From a checkpoint of a small transformer trained on Wikipedia.
Size: 17 layers, width 160, 4 heads of 64, MLP 640 squared ReLU, vocabulary 29849, 15.9M parameters.
Architecture: RMSNorm before each block, rotary positions, no biases in attention or MLP, untied embeddings, normalized queries and keys, capped logits.
Each number is 50 + 15 x the weight over the matrix's rms, rounded and kept within 0 to 99. Layers, rows and columns count from 0.

# layer 6 attention query, 256x160, rms 0.0434, rows 160-191, columns 0-79
48 47 46 52 40 51 35 54 44 41 62 48 44 69 40 62 47 48 43 36 46 44 58 53 63 34 44 47 51 43 55 52 53 69 43 35 34 30 43 47 33 38 49 47 49 50 43 40 52 43 45 51 33 44 54 58 51 62 54 53 56 55 50 45 58 45 57 54 51 61 57 71 42 40 46 49 49 61 46 32
46 52 58 40 58 59 43 47 46 64 59 75 30 53 36 54 41 59 45 65 59 48 43 45 39 62 56 41 42 44 50 67 40 48 33 47 44 59 47 46 51 46 65 49 44 47 57 48 62 51 27 49 47 54 49 51 56 54 57 49 61 54 42 53 52 46 45 57 65 29 60 53 55 64 64 42 38 66 66 60
52 49 65 52 50 47 51 49 53 49 40 47 45 36 59 45 66 60 57 37 39 43 56 51 57 48 51 34 70 58 52 50 39 51 39 43 48 51 51 62 45 43 50 52 48 33 30 60 25 41 55 58 66 59 61 60 38 45 56 60 55 49 65 52 54 42 52 52 57 57 43 48 54 45 55 59 55 46 45 41
21 26 36 22 55 58 32 71 54 55 30 56 49 56 57 57 34 55 44 49 45 50 66 75 19 46 35 31 57 39 48 47 36 36 48 59 33 49 55 45 59 46 42 57 50 51 44 43 57 41 47 46 72 58 45 42 67 37 68 38 59 43 65 31 70 42 49 45 38 44 60 61 39 47 33 63 39 44 50 47
34 57 54 52 60 66 31 33 55 51 50 49 57 41 53 60 59 48 35 53 53 36 55 50 38 41 56 49 61 54 55 26 41 58 58 35 42 45 63 43 31 62 65 54 57 56 91 52 57 48 57 45 61 55 54 56 64 40 50 33 49 32 44 27 64 61 47 42 49 34 37 30 60 56 25 54 74 49 37 58
50 60 74 39 65 57 32 45 41 50 17 38 46 42 88 43 53 31 50 43 50 61 39 41 52 69 49 49 38 46 55 40 44 60 76 76 21 39 55 38 29 48 73 55 43 50 66 87 67 55 61 46 44 39 22 61 42 40 42 44 44 72 60 56 35 50 54 52 68 41 44 61 50 62 31 54 56 71 62 47
60 18 32 61 53 35 43 51 55 45 53 37 49 34 74 57 47 49 46 32 57 60 76 43 49 66 54 26 56 24 31 47 36 70 76 55 39 49 50 65 45 48 47 39 64 63 51 48 82 68 41 55 37 51 30 57 51 47 47 36 38 50 61 51 68 43 73 50 59 45 80 49 51 42 32 52 52 59 50 59
64 30 47 68 51 31 54 61 49 44 65 64 40 46 35 51 53 45 49 49 37 73 52 52 52 64 42 60 42 40 44 52 59 40 60 36 38 33 34 48 55 72 44 54 33 70 61 52 59 46 30 65 27 39 56 71 29 28 64 68 58 36 33 52 62 45 68 47 49 37 77 67 29 33 57 34 71 50 50 51
34 27 21 54 73 43 59 55 36 54 43 53 35 58 68 52 45 53 74 43 58 40 53 34 65 56 52 27 39 12 14 33 34 61 61 66 49 41 48 26 61 27 67 39 43 31 47 28 66 77 19 41 37 50 33 36 75 39 41 46 53 53 47 59 36 72 74 53 44 51 61 30 51 54 40 65 31 65 74 30
37 75 26 38 36 37 41 54 46 28 51 38 43 58 52 62 75 50 42 37 53 64 56 63 55 61 52 49 57 25 48 44 67 42 59 73 73 70 48 61 40 52 35 34 36 63 34 76 53 58 43 39 35 30 49 50 19 29 67 66 54 65 46 65 69 73 63 83 53 57 54 58 66 65 59 38 27 53 59 56
48 26 35 50 37 40 33 28 58 67 54 30 53 70 14 45 76 55 65 47 54 44 41 32 33 49 39 65 73 63 40 23 70 49 62 37 50 48 48 69 50 67 42 46 27 68 80 50 64 42 07 45 38 57 68 72 43 43 34 52 44 25 22 52 69 70 50 25 36 54 53 59 49 68 60 23 49 62 62 28
34 77 64 15 47 79 63 69 31 43 65 57 47 78 50 19 39 41 57 57 53 37 63 50 40 58 49 62 29 77 58 51 37 43 25 58 40 52 38 32 26 63 66 30 44 71 58 36 22 35 74 45 60 35 66 61 71 54 54 11 65 80 39 28 58 41 33 63 68 41 40 54 37 25 44 51 68 60 34 36
47 61 70 47 52 38 75 63 21 58 44 33 46 53 58 46 35 64 47 67 49 46 38 58 49 44 23 31 55 44 42 60 35 41 64 41 20 01 63 52 68 17 83 64 53 49 49 40 37 41 60 89 70 29 68 45 49 57 40 44 37 52 68 68 52 39 49 52 53 70 66 52 64 41 70 69 31 46 68 52
38 31 21 52 49 24 42 43 58 25 57 73 18 13 47 36 58 58 62 65 73 54 60 54 54 37 47 53 38 57 34 73 71 39 68 47 68 46 33 63 47 43 33 20 38 56 28 31 52 30 25 50 41 70 53 55 34 74 57 43 47 46 32 74 68 58 35 59 48 62 50 46 64 19 66 37 40 76 41 28
29 74 59 40 70 67 28 66 63 59 50 70 48 57 49 50 68 42 31 16 42 62 50 80 75 62 54 71 69 63 36 53 56 69 62 65 52 61 76 47 57 60 39 51 47 33 56 64 45 43 39 51 33 55 63 85 07 29 69 56 60 57 31 66 48 48 59 70 42 36 68 62 41 55 53 58 59 14 25 66
49 27 37 53 18 58 41 72 35 69 49 39 59 68 61 47 31 52 42 67 43 27 53 47 45 42 48 32 38 28 32 44 12 31 60 72 61 45 65 43 39 43 66 46 50 73 49 11 59 48 77 90 61 16 48 38 47 46 55 33 31 52 45 05 32 71 76 49 51 22 51 51 76 49 53 44 51 82 51 79
39 45 47 46 39 53 45 93 51 76 78 70 55 49 68 77 60 63 36 74 41 61 75 24 32 57 61 34 33 62 63 38 49 51 38 38 47 59 37 28 46 64 47 20 61 66 45 48 33 35 51 00 34 31 46 42 51 45 52 31 75 27 40 48 77 74 69 63 71 28 56 46 61 62 31 58 46 43 44 51
53 41 46 36 31 55 22 47 55 37 39 31 67 64 58 28 53 57 39 14 85 85 42 82 30 21 60 55 43 52 65 58 54 80 58 44 44 50 62 37 23 52 46 53 70 63 35 48 62 36 71 34 50 50 90 46 30 27 42 66 48 45 41 81 62 39 57 61 70 64 41 69 54 43 50 58 71 19 39 63
45 69 62 68 68 57 48 49 46 43 60 60 41 16 40 68 77 71 23 59 55 61 43 54 98 00 66 82 13 82 64 51 66 55 49 24 49 67 25 52 19 32 31 34 39 78 64 41 58 49 55 74 63 56 44 68 55 42 37 90 52 18 05 36 22 82 33 51 47 79 55 38 61 48 68 15 69 41 56 81
51 59 41 48 48 56 43 24 37 67 61 49 54 40 84 08 49 52 93 31 50 57 55 55 38 52 63 36 57 56 65 26 47 39 51 64 50 60 44 63 64 51 30 51 58 71 82 70 62 52 52 55 73 31 49 64 62 45 26 56 46 56 35 63 53 49 40 68 61 39 44 23 62 58 29 26 58 84 35 48
64 64 66 47 74 21 46 51 70 25 31 35 38 23 44 39 61 67 37 76 24 88 34 60 43 70 70 46 51 48 51 72 09 53 41 45 61 44 42 49 29 54 21 65 98 37 63 67 52 51 45 59 45 67 61 49 64 30 44 90 44 99 74 49 69 49 38 46 75 73 76 64 75 57 66 35 77 19 52 58
48 66 63 64 33 70 59 77 58 62 60 44 53 45 65 43 51 58 39 45 28 60 22 50 35 60 71 28 33 55 43 73 43 57 53 44 76 34 63 15 69 45 45 73 81 34 61 63 76 54 38 38 53 84 66 24 64 16 44 35 35 44 60 30 63 34 44 59 57 49 63 59 70 50 95 50 97 57 32 75
52 43 19 61 54 84 43 03 40 29 53 65 61 63 30 63 38 42 18 48 74 65 53 51 21 77 54 71 33 65 61 88 39 19 61 75 28 61 70 46 10 51 42 48 62 74 61 49 71 69 76 51 33 52 55 58 30 64 56 72 45 70 17 22 55 57 06 57 50 33 49 63 62 64 66 73 51 69 46 58
53 86 77 43 37 67 69 67 43 39 58 55 38 34 51 39 54 50 61 62 52 59 36 79 43 80 55 53 74 70 66 70 29 85 32 67 42 65 48 56 58 49 62 57 51 26 61 59 36 53 62 60 39 50 58 86 57 37 66 55 55 60 70 70 47 55 54 45 36 27 32 44 64 53 51 60 85 57 36 48
45 53 66 19 58 36 34 71 81 34 36 59 28 68 48 53 62 34 45 08 44 70 63 99 24 58 53 42 72 48 53 50 37 08 18 42 57 39 63 46 66 59 42 81 52 35 45 64 41 49 56 63 12 41 63 37 32 58 77 58 74 37 36 47 66 36 29 73 62 49 47 89 25 34 77 40 71 23 55 57
60 28 63 61 32 63 52 09 72 70 52 00 55 60 37 52 40 46 76 51 44 59 53 40 22 57 46 68 47 61 86 46 42 78 57 23 36 61 86 40 81 66 52 60 69 24 54 30 59 50 35 85 47 80 66 45 49 54 48 56 52 27 79 42 74 67 46 46 23 71 65 63 46 43 47 20 74 66 41 57
25 63 54 75 79 49 23 65 39 40 54 70 39 80 59 74 34 47 48 43 52 67 80 57 50 99 37 47 37 48 99 65 22 63 62 78 47 33 14 71 22 38 52 39 15 54 40 63 46 16 57 49 43 55 52 72 56 31 57 59 42 35 47 45 34 40 38 27 33 49 49 46 58 46 44 51 51 43 48 40
96 57 72 60 42 16 30 40 88 49 65 59 32 61 18 27 49 71 61 33 31 74 61 58 84 29 65 76 54 68 75 60 40 50 63 55 42 38 82 27 57 79 75 57 55 63 46 70 61 53 55 43 58 69 40 44 26 67 34 52 59 35 44 45 31 28 62 41 31 69 61 45 41 43 69 47 77 49 62 85
68 69 60 68 30 85 66 78 19 39 55 51 44 54 63 31 33 25 37 47 69 31 27 52 36 87 45 36 33 61 26 57 61 49 51 56 64 91 50 72 33 49 99 35 37 72 63 53 40 81 46 46 47 49 23 47 76 49 54 50 40 43 59 64 33 53 62 32 51 44 46 42 43 86 46 70 58 89 63 45
37 89 64 51 35 63 60 59 38 43 40 65 55 48 81 45 50 42 35 43 52 59 46 99 49 71 51 23 77 62 55 49 48 54 30 57 45 55 81 58 54 21 69 57 34 43 36 61 28 69 25 90 85 49 74 34 41 59 42 72 67 58 73 30 34 24 49 30 46 78 60 40 42 58 51 76 76 57 34 38
52 96 36 45 46 50 60 44 41 51 56 69 70 64 42 80 55 20 75 53 54 31 39 68 57 65 49 44 74 43 62 47 89 29 68 41 37 37 46 85 37 64 69 60 22 46 53 64 33 34 44 74 54 87 57 47 48 47 59 71 52 47 84 55 21 58 77 68 10 79 49 71 57 40 52 63 59 63 49 51
49 41 71 44 65 45 41 40 62 76 26 41 10 53 29 44 67 80 50 27 56 44 50 40 45 81 65 55 42 40 83 48 57 41 70 53 45 48 70 45 18 39 67 58 46 38 43 69 85 62 38 25 57 52 21 52 79 88 52 52 42 23 64 43 59 58 36 56 47 46 35 42 51 12 54 65 51 65 49 60
# layer 6 attention key, 256x160, rms 0.0435, rows 160-191, columns 0-79
43 53 48 55 35 40 32 58 44 48 55 51 69 37 50 51 48 56 55 44 51 43 41 47 48 40 44 49 50 64 45 31 44 47 56 49 43 50 49 46 57 52 60 59 52 44 39 64 49 52 48 52 48 59 60 31 54 37 54 48 38 65 58 50 56 39 51 53 51 53 44 53 50 33 40 53 46 41 45 51
29 57 46 46 58 42 29 36 61 40 52 43 56 47 45 51 67 42 75 39 52 48 48 48 56 57 45 49 47 50 49 28 62 56 68 51 49 49 57 56 53 40 45 46 51 40 43 54 46 43 46 50 38 60 44 51 50 37 50 33 29 55 53 63 40 54 52 59 42 49 57 54 59 42 42 54 55 48 46 48
48 50 35 53 63 72 48 42 42 53 53 43 54 59 58 51 63 61 60 50 49 46 40 42 51 48 48 57 43 60 45 58 63 48 50 46 56 57 51 41 56 60 44 48 55 55 60 36 51 57 50 31 51 36 57 46 53 45 56 39 54 61 54 41 48 53 39 44 54 62 64 32 43 46 57 38 59 72 39 56
57 64 62 50 43 58 66 47 47 37 58 57 63 45 34 67 32 39 34 32 40 44 46 60 71 46 66 57 60 35 42 46 51 50 35 56 42 40 45 59 50 33 55 53 43 41 53 37 58 41 53 60 41 50 45 53 50 52 65 67 60 52 56 58 18 58 60 51 50 60 51 50 35 46 59 51 45 42 62 59
61 41 50 46 53 46 51 55 46 46 59 58 43 43 40 34 48 50 51 45 55 46 64 42 46 45 49 48 30 42 52 38 38 54 36 59 43 45 38 44 42 46 57 49 41 51 39 48 63 47 56 39 39 46 45 53 56 49 41 27 60 51 44 58 55 52 65 73 57 42 58 45 51 34 60 60 36 45 65 47
54 55 51 52 45 53 44 64 43 57 54 50 47 53 39 48 59 40 61 56 43 49 35 38 45 36 42 44 22 65 51 49 38 43 33 55 35 46 46 47 50 82 51 46 38 53 35 51 54 47 73 53 56 56 56 41 40 41 54 51 52 41 56 52 62 45 35 48 52 36 46 45 63 66 58 66 19 46 52 63
31 44 50 45 60 57 47 41 51 54 46 44 52 52 57 53 67 36 42 53 39 44 58 45 34 48 47 49 50 57 43 36 70 38 50 40 33 55 48 61 25 50 40 52 49 61 49 49 40 41 34 44 68 53 57 62 46 47 47 61 56 53 44 29 41 47 60 32 35 40 47 57 51 58 60 41 54 45 39 35
37 57 39 53 49 56 40 44 50 53 52 28 49 59 68 59 54 48 36 52 55 47 28 54 43 56 44 34 66 58 59 49 43 57 53 36 56 44 74 57 60 57 38 45 52 37 61 62 59 26 19 54 55 63 49 51 54 50 41 55 58 51 47 60 59 61 55 56 67 46 63 44 49 58 27 52 65 44 52 54
55 70 50 42 53 59 56 46 34 39 56 39 47 42 48 30 36 48 57 53 37 44 54 39 39 62 48 48 33 39 60 51 46 56 34 37 22 54 45 62 48 45 40 34 48 41 32 41 53 47 64 44 60 52 48 51 58 44 41 53 48 36 37 64 49 34 51 35 45 54 36 41 73 38 47 73 42 57 55 63
22 51 46 58 23 55 29 56 62 80 60 43 59 59 39 52 70 42 50 58 56 48 51 45 51 53 46 60 56 54 70 36 53 72 51 61 72 45 57 57 66 71 41 63 32 54 69 55 53 41 23 72 45 32 41 47 49 42 64 61 61 43 53 57 46 62 61 23 39 42 71 54 50 59 43 50 52 45 43 36
55 69 77 48 47 43 35 50 47 68 61 56 40 75 38 67 69 50 58 43 67 33 47 44 48 54 44 63 40 67 72 54 75 42 65 45 40 49 26 68 46 69 45 70 37 63 59 48 65 34 35 45 47 57 76 66 63 38 53 40 77 33 61 32 33 45 52 43 50 36 55 54 64 56 50 41 50 29 31 68
16 55 36 40 51 43 45 45 45 28 45 75 57 41 48 51 38 48 22 53 66 65 57 66 53 33 37 54 63 29 50 45 66 48 47 34 61 33 53 59 48 18 43 48 58 49 50 61 35 61 47 47 64 58 41 54 44 42 64 49 56 44 54 65 72 63 25 56 59 35 58 61 50 56 45 55 56 63 50 49
76 38 46 37 45 41 51 66 55 39 41 43 51 63 45 46 84 80 66 47 46 60 42 65 55 73 52 62 44 38 60 81 39 46 51 69 45 57 38 60 42 60 62 63 54 76 57 50 51 54 67 39 50 38 73 47 50 68 67 68 67 71 43 40 51 36 74 60 58 51 49 47 44 52 51 21 25 51 66 41
50 31 46 61 45 52 47 68 48 52 58 61 53 53 77 44 60 64 34 35 83 47 62 78 59 40 49 36 40 52 60 65 74 64 55 62 73 43 30 54 42 63 35 47 43 53 50 51 63 41 43 40 20 76 40 55 33 63 38 83 40 23 49 71 69 30 51 59 47 49 45 49 37 78 52 48 55 43 52 51
42 63 51 46 43 41 41 58 45 50 67 37 41 30 57 45 20 22 35 51 29 41 43 57 56 47 46 41 44 44 49 21 46 61 40 38 57 50 55 67 62 62 49 55 58 41 53 42 50 44 53 51 66 47 39 50 31 47 53 50 55 62 73 56 39 43 59 39 45 62 65 57 46 43 59 58 51 50 42 45
41 58 43 62 61 38 50 38 70 41 50 63 34 47 30 49 74 52 67 17 61 60 49 63 51 41 57 42 79 55 54 74 38 46 28 52 64 63 41 70 59 32 30 57 84 56 73 33 51 35 76 47 34 47 48 26 39 28 47 34 45 72 46 35 30 40 34 52 68 48 45 53 61 67 73 28 48 43 28 35
22 54 61 45 49 42 55 62 48 31 70 48 34 24 42 55 40 24 20 63 33 50 51 33 54 26 34 66 57 36 40 45 26 47 32 44 53 45 65 40 40 57 47 33 63 57 57 61 48 71 28 60 52 52 24 65 82 46 68 86 79 67 36 50 42 73 64 43 65 38 71 45 56 32 43 45 36 49 32 38
36 80 44 41 63 70 46 56 45 29 61 22 47 43 64 61 24 17 33 42 07 30 26 55 55 48 55 24 57 57 60 48 27 75 46 22 21 58 53 61 43 45 41 51 62 63 32 71 68 63 33 47 58 53 52 51 69 36 59 59 68 46 75 70 29 28 58 43 58 57 50 72 55 79 39 58 50 50 59 58
81 40 62 64 34 30 34 41 64 50 56 63 80 58 49 41 60 77 71 49 18 58 35 49 28 43 42 57 28 67 63 62 40 49 35 53 58 63 37 21 24 48 61 59 29 82 61 49 58 29 75 45 39 62 52 65 47 53 58 41 45 31 27 44 54 48 59 37 46 57 33 42 55 24 60 46 33 58 67 63
36 45 57 55 51 49 59 53 43 62 59 50 62 28 69 54 32 43 40 56 49 28 23 34 32 31 61 56 43 40 61 32 71 34 54 52 05 32 64 40 60 57 54 56 44 44 55 76 24 60 62 59 79 40 08 41 50 16 45 23 54 64 44 56 42 41 78 14 32 39 55 45 68 24 41 47 41 50 33 79
61 61 46 30 19 72 43 58 50 55 41 56 60 83 57 48 65 63 38 54 15 31 54 51 49 76 57 33 67 23 43 67 40 55 40 35 63 41 37 43 45 37 48 47 51 45 50 57 43 34 43 58 42 42 56 47 43 38 62 43 65 69 64 53 56 44 38 60 52 87 82 45 64 42 41 65 69 42 56 57
56 46 54 33 41 30 23 22 42 32 34 20 40 14 61 61 44 70 50 61 57 60 60 28 53 44 36 40 69 57 29 26 34 29 80 39 36 58 49 45 66 63 56 57 66 35 53 80 50 39 34 55 68 62 35 33 63 50 34 42 55 30 69 88 36 47 66 74 71 37 60 71 67 50 51 66 47 57 29 37
31 32 20 46 61 55 21 16 31 35 41 28 73 79 18 46 41 66 25 39 67 64 74 27 20 76 60 45 55 53 62 61 40 30 59 46 74 50 78 54 30 67 60 53 37 46 68 61 64 45 54 28 33 50 40 78 50 43 42 43 42 28 42 47 69 58 46 90 67 28 61 70 43 93 44 42 51 80 74 56
34 72 74 42 50 46 17 75 38 42 62 18 43 70 45 57 22 37 44 69 69 75 48 47 61 39 21 35 42 73 25 74 08 32 68 47 61 47 61 51 99 59 22 54 57 57 53 39 31 76 22 39 67 58 43 77 44 61 49 76 74 44 35 43 89 67 46 44 56 59 32 68 52 43 38 46 53 70 39 40
73 65 45 31 18 69 21 34 49 56 49 41 32 71 26 31 61 84 15 27 78 90 48 35 41 48 37 52 26 36 66 66 47 40 54 41 79 35 74 08 64 49 20 34 41 34 62 65 46 65 57 56 28 35 61 59 31 66 79 45 19 25 31 56 72 59 39 83 46 78 65 42 39 69 35 39 49 31 43 71
55 40 46 30 70 69 17 29 61 46 57 53 44 64 48 71 76 91 43 49 54 72 70 68 22 70 52 26 21 53 43 44 68 55 58 58 64 66 71 70 42 59 66 61 78 46 55 21 49 69 33 42 48 69 33 59 69 55 27 44 48 42 60 50 61 66 38 78 38 69 54 37 42 35 50 36 65 50 58 71
45 67 42 65 57 30 43 88 48 50 48 73 51 57 69 31 35 39 61 58 58 56 54 50 57 44 19 48 74 29 43 59 29 27 43 57 39 50 51 28 48 69 56 16 29 33 27 56 48 51 68 06 53 51 24 73 57 39 45 54 19 49 31 30 67 51 62 46 65 26 43 43 93 66 67 38 54 28 78 49
73 51 67 59 48 30 44 16 41 42 63 99 45 43 45 67 77 58 43 39 48 24 57 50 84 35 64 49 39 46 68 49 39 63 61 73 56 35 52 60 37 27 71 71 48 19 56 61 72 43 35 46 38 62 39 26 46 28 52 49 50 19 51 60 23 42 51 57 53 73 57 25 55 55 52 60 51 43 41 41
33 40 34 49 42 59 36 34 32 33 62 44 43 31 58 45 09 34 87 33 41 44 43 53 67 55 29 62 79 75 35 49 35 67 73 49 33 41 32 50 75 43 47 40 79 71 58 79 47 66 42 52 46 48 28 63 55 60 39 35 74 50 32 59 29 39 50 41 41 19 52 28 23 74 56 61 56 79 43 36
42 41 27 45 40 49 62 72 59 48 76 37 57 41 65 52 63 50 45 68 28 65 31 69 40 70 61 40 51 53 61 48 62 51 28 58 45 49 57 39 61 56 29 84 46 57 29 34 51 40 63 82 42 35 31 62 33 51 75 64 60 38 57 64 35 32 22 36 68 51 58 46 36 64 54 59 65 61 44 42
55 49 54 46 31 44 55 55 38 28 15 53 69 37 58 68 69 45 60 69 79 54 60 51 26 65 45 22 38 28 57 34 69 71 62 41 55 58 48 74 69 22 71 51 64 35 46 50 47 42 82 73 33 49 46 26 34 62 24 65 46 39 67 53 41 29 42 39 56 58 56 48 56 61 59 97 59 44 37 34
19 53 53 44 48 56 45 52 62 34 68 38 48 62 62 52 46 45 31 24 41 62 70 51 60 38 42 41 65 63 60 62 26 62 66 57 48 43 54 60 33 69 61 32 54 51 38 40 52 86 37 38 61 38 49 73 54 49 67 47 45 35 81 37 39 42 79 40 66 46 57 82 39 51 42 44 56 56 67 50
# layer 6 attention value, 256x160, rms 0.0436, rows 128-139, columns 0-79
44 70 48 37 56 46 56 46 35 46 48 48 39 37 62 31 69 44 52 28 53 57 63 56 74 69 33 28 88 75 41 36 55 57 20 49 37 74 51 52 59 39 34 49 57 66 73 50 24 34 45 33 20 55 73 54 38 49 51 67 36 65 33 37 75 78 64 61 40 45 56 45 79 29 49 52 43 46 82 14
33 56 54 48 57 73 73 21 37 62 54 74 39 60 73 68 67 22 61 65 63 61 57 42 47 38 68 70 58 80 58 39 42 47 52 43 44 66 55 70 47 45 48 73 27 75 55 48 49 52 51 45 28 54 72 64 52 66 47 69 79 36 44 56 47 66 88 83 42 63 49 62 59 43 36 35 48 41 63 62
59 23 30 44 44 54 40 44 62 38 63 44 41 74 39 47 61 53 77 52 30 51 46 29 52 75 81 44 48 83 49 40 75 65 37 72 51 47 44 34 20 59 51 63 59 52 24 29 33 67 47 70 53 79 36 21 49 49 50 56 88 31 44 66 57 60 64 41 58 69 65 42 34 52 72 79 59 52 45 60
73 40 74 50 75 41 63 32 62 38 55 74 39 45 61 58 56 57 66 57 45 68 50 28 31 48 58 89 41 64 47 26 63 57 55 55 47 44 46 69 64 59 38 74 30 57 64 35 26 41 65 51 63 82 63 40 58 40 41 48 52 57 51 52 45 48 70 40 55 51 27 48 45 51 63 51 32 33 68 56
50 44 21 62 17 39 50 35 39 64 07 60 50 51 54 62 43 21 49 50 45 42 77 56 52 44 54 46 58 38 49 61 55 60 55 28 41 51 59 67 26 48 46 60 56 49 71 58 56 55 63 61 43 51 29 57 38 49 58 32 43 47 14 54 79 45 41 57 27 30 58 51 53 62 61 38 56 47 52 16
58 37 48 41 43 26 52 55 37 48 36 61 63 09 33 44 60 40 37 58 51 84 46 88 56 56 50 31 52 70 37 44 50 46 55 48 42 54 44 19 63 43 53 64 50 66 60 54 38 37 50 53 63 37 28 37 49 50 43 36 43 27 62 39 34 55 75 67 53 46 47 52 56 28 45 62 42 30 40 38
58 74 68 45 56 76 37 34 33 48 69 23 36 29 73 66 53 82 40 61 55 72 46 45 65 68 43 36 81 50 35 50 35 71 36 58 42 31 41 50 49 61 52 48 51 70 21 46 41 54 41 34 61 41 37 54 39 47 59 65 42 60 55 70 52 35 63 15 75 31 43 40 62 40 21 51 67 37 54 68
67 30 36 32 27 50 51 41 31 33 57 32 43 35 24 35 62 68 34 52 20 65 62 42 52 52 53 35 45 49 45 48 76 36 41 41 24 31 64 45 56 45 41 73 59 66 48 60 59 68 38 61 54 40 48 56 62 41 46 58 46 53 54 64 77 43 29 33 30 44 68 63 62 50 71 30 39 59 78 49
53 62 59 36 47 53 31 63 32 58 56 69 46 60 75 32 67 45 50 52 77 17 65 56 48 55 37 48 81 72 73 44 50 45 52 52 40 43 47 39 38 22 43 34 38 46 38 73 42 58 47 46 50 47 41 52 37 42 42 50 41 57 38 67 38 48 73 67 46 64 62 60 61 48 51 57 24 31 35 59
63 53 61 57 73 55 65 42 39 34 55 70 39 58 26 54 54 60 44 49 71 43 40 37 35 58 38 49 26 40 41 53 38 46 63 38 64 44 39 45 77 66 21 64 51 71 48 54 30 32 49 60 43 34 49 65 43 58 62 57 36 41 36 32 53 66 38 53 50 56 54 38 58 75 77 35 49 73 37 24
86 44 67 77 21 49 25 29 65 36 80 33 26 38 46 67 47 47 41 72 54 81 39 54 24 41 48 66 50 52 54 68 51 55 59 47 55 65 58 61 53 91 62 63 52 70 36 48 51 72 61 40 36 50 43 61 49 46 43 38 43 61 33 60 34 50 61 37 76 39 39 43 41 71 52 72 73 47 53 36
61 57 48 83 47 31 53 42 32 23 44 35 47 60 57 56 45 63 58 50 39 33 69 62 41 20 71 24 44 49 40 54 45 34 46 45 54 56 43 48 84 37 60 58 53 80 52 67 49 29 66 45 86 79 46 49 42 51 29 49 44 45 75 31 40 54 50 45 35 56 60 70 29 78 42 36 17 42 46 67
# layer 6 attention output (transposed), 256x160, rms 0.0541, rows 128-139, columns 0-79
51 56 61 60 29 74 31 42 74 48 74 36 41 50 51 50 54 61 31 51 53 44 63 53 17 62 63 57 44 41 86 65 40 50 41 69 38 53 75 58 52 53 54 55 74 05 62 61 49 52 67 37 75 51 32 41 48 36 46 59 51 38 56 66 34 29 58 33 45 50 48 40 37 87 59 56 68 62 46 61
36 70 59 34 75 70 53 64 50 32 31 46 65 59 41 52 40 67 46 47 54 76 70 69 39 63 48 34 43 40 60 58 50 51 48 63 60 46 66 54 24 41 60 47 53 47 51 50 42 49 51 45 45 70 31 31 58 41 42 41 33 50 33 61 62 44 33 37 56 66 29 37 46 50 50 53 42 51 41 50
37 64 55 59 59 36 55 49 33 57 59 39 40 37 60 42 31 51 44 38 59 58 49 56 39 60 39 61 65 25 70 17 63 70 65 74 28 15 30 43 67 49 54 28 41 39 66 65 52 44 48 65 43 39 60 77 64 47 53 54 39 54 72 63 29 50 38 60 51 27 66 46 58 56 46 53 62 29 50 43
48 49 52 59 59 27 50 38 12 42 51 61 41 48 31 44 51 49 67 45 61 65 23 63 51 56 53 33 63 37 54 53 66 60 45 67 49 42 27 46 52 29 37 63 56 41 45 56 32 44 57 51 21 36 55 37 45 71 49 73 58 56 29 83 53 52 30 47 52 50 43 40 30 46 57 62 20 30 48 45
24 31 54 59 40 55 33 64 70 49 40 27 64 44 50 37 58 67 52 47 46 38 40 27 54 65 49 43 46 41 60 49 37 44 36 45 77 53 58 63 64 39 65 38 64 44 67 27 31 63 36 50 49 66 50 43 48 27 46 42 21 49 78 48 69 59 59 78 61 49 75 23 57 33 60 45 56 54 57 60
37 53 57 56 27 50 45 31 39 45 63 55 43 58 58 54 35 47 35 37 34 45 53 65 48 26 64 68 51 50 54 44 39 42 46 62 49 62 64 52 55 61 49 35 63 36 73 55 66 50 41 66 36 39 63 35 41 53 82 64 74 63 33 69 65 45 47 46 41 52 58 36 37 70 47 48 47 56 46 38
56 73 45 44 61 27 59 79 63 42 40 78 53 48 66 51 57 41 52 26 63 26 73 45 55 58 40 47 36 28 74 51 62 60 58 71 50 39 40 57 38 34 53 40 32 42 62 56 52 54 45 52 38 54 39 46 39 56 48 58 53 52 67 56 30 58 46 59 39 61 61 61 58 59 50 58 33 45 43 44
36 38 54 58 61 45 48 46 71 71 34 50 58 33 47 63 55 80 65 73 69 28 19 39 39 46 62 80 52 50 57 38 30 45 65 64 34 51 43 67 38 46 45 20 47 26 69 47 41 32 44 37 44 67 44 34 54 45 55 33 32 54 55 67 43 48 65 48 69 34 50 26 64 40 42 61 62 53 48 40
45 58 55 45 33 44 62 47 35 46 48 47 40 75 58 50 68 58 41 47 43 53 18 33 32 75 67 49 38 33 33 74 35 30 30 55 54 58 56 52 35 43 48 59 69 47 64 47 49 69 76 59 67 53 39 47 51 56 55 35 40 41 53 29 42 50 37 46 57 36 50 51 54 66 57 65 64 63 76 26
40 33 43 52 48 43 42 40 58 84 43 57 48 44 48 52 47 63 56 59 44 29 50 33 53 30 75 56 22 49 34 49 39 48 56 53 47 51 36 36 41 33 47 37 64 49 54 24 73 46 36 48 64 48 52 27 54 51 20 45 36 66 35 35 60 42 35 31 53 48 30 46 42 41 51 42 38 46 54 88
39 57 54 31 64 48 63 56 46 73 51 44 73 51 64 71 48 30 39 35 57 37 69 44 58 58 80 38 40 53 53 32 48 69 42 55 59 19 17 53 35 30 46 44 29 55 34 36 30 44 31 51 40 54 49 46 88 56 70 46 61 46 74 27 75 36 75 68 42 64 29 50 43 62 43 53 33 50 46 38
48 27 58 30 66 53 58 19 29 54 61 34 46 31 75 38 50 45 81 58 50 35 45 17 58 33 37 40 56 51 39 38 66 56 24 50 35 53 50 62 57 58 30 52 54 30 60 35 50 69 31 23 32 09 46 55 52 77 43 54 61 30 41 60 49 23 78 51 67 62 51 42 64 46 49 61 56 42 32 29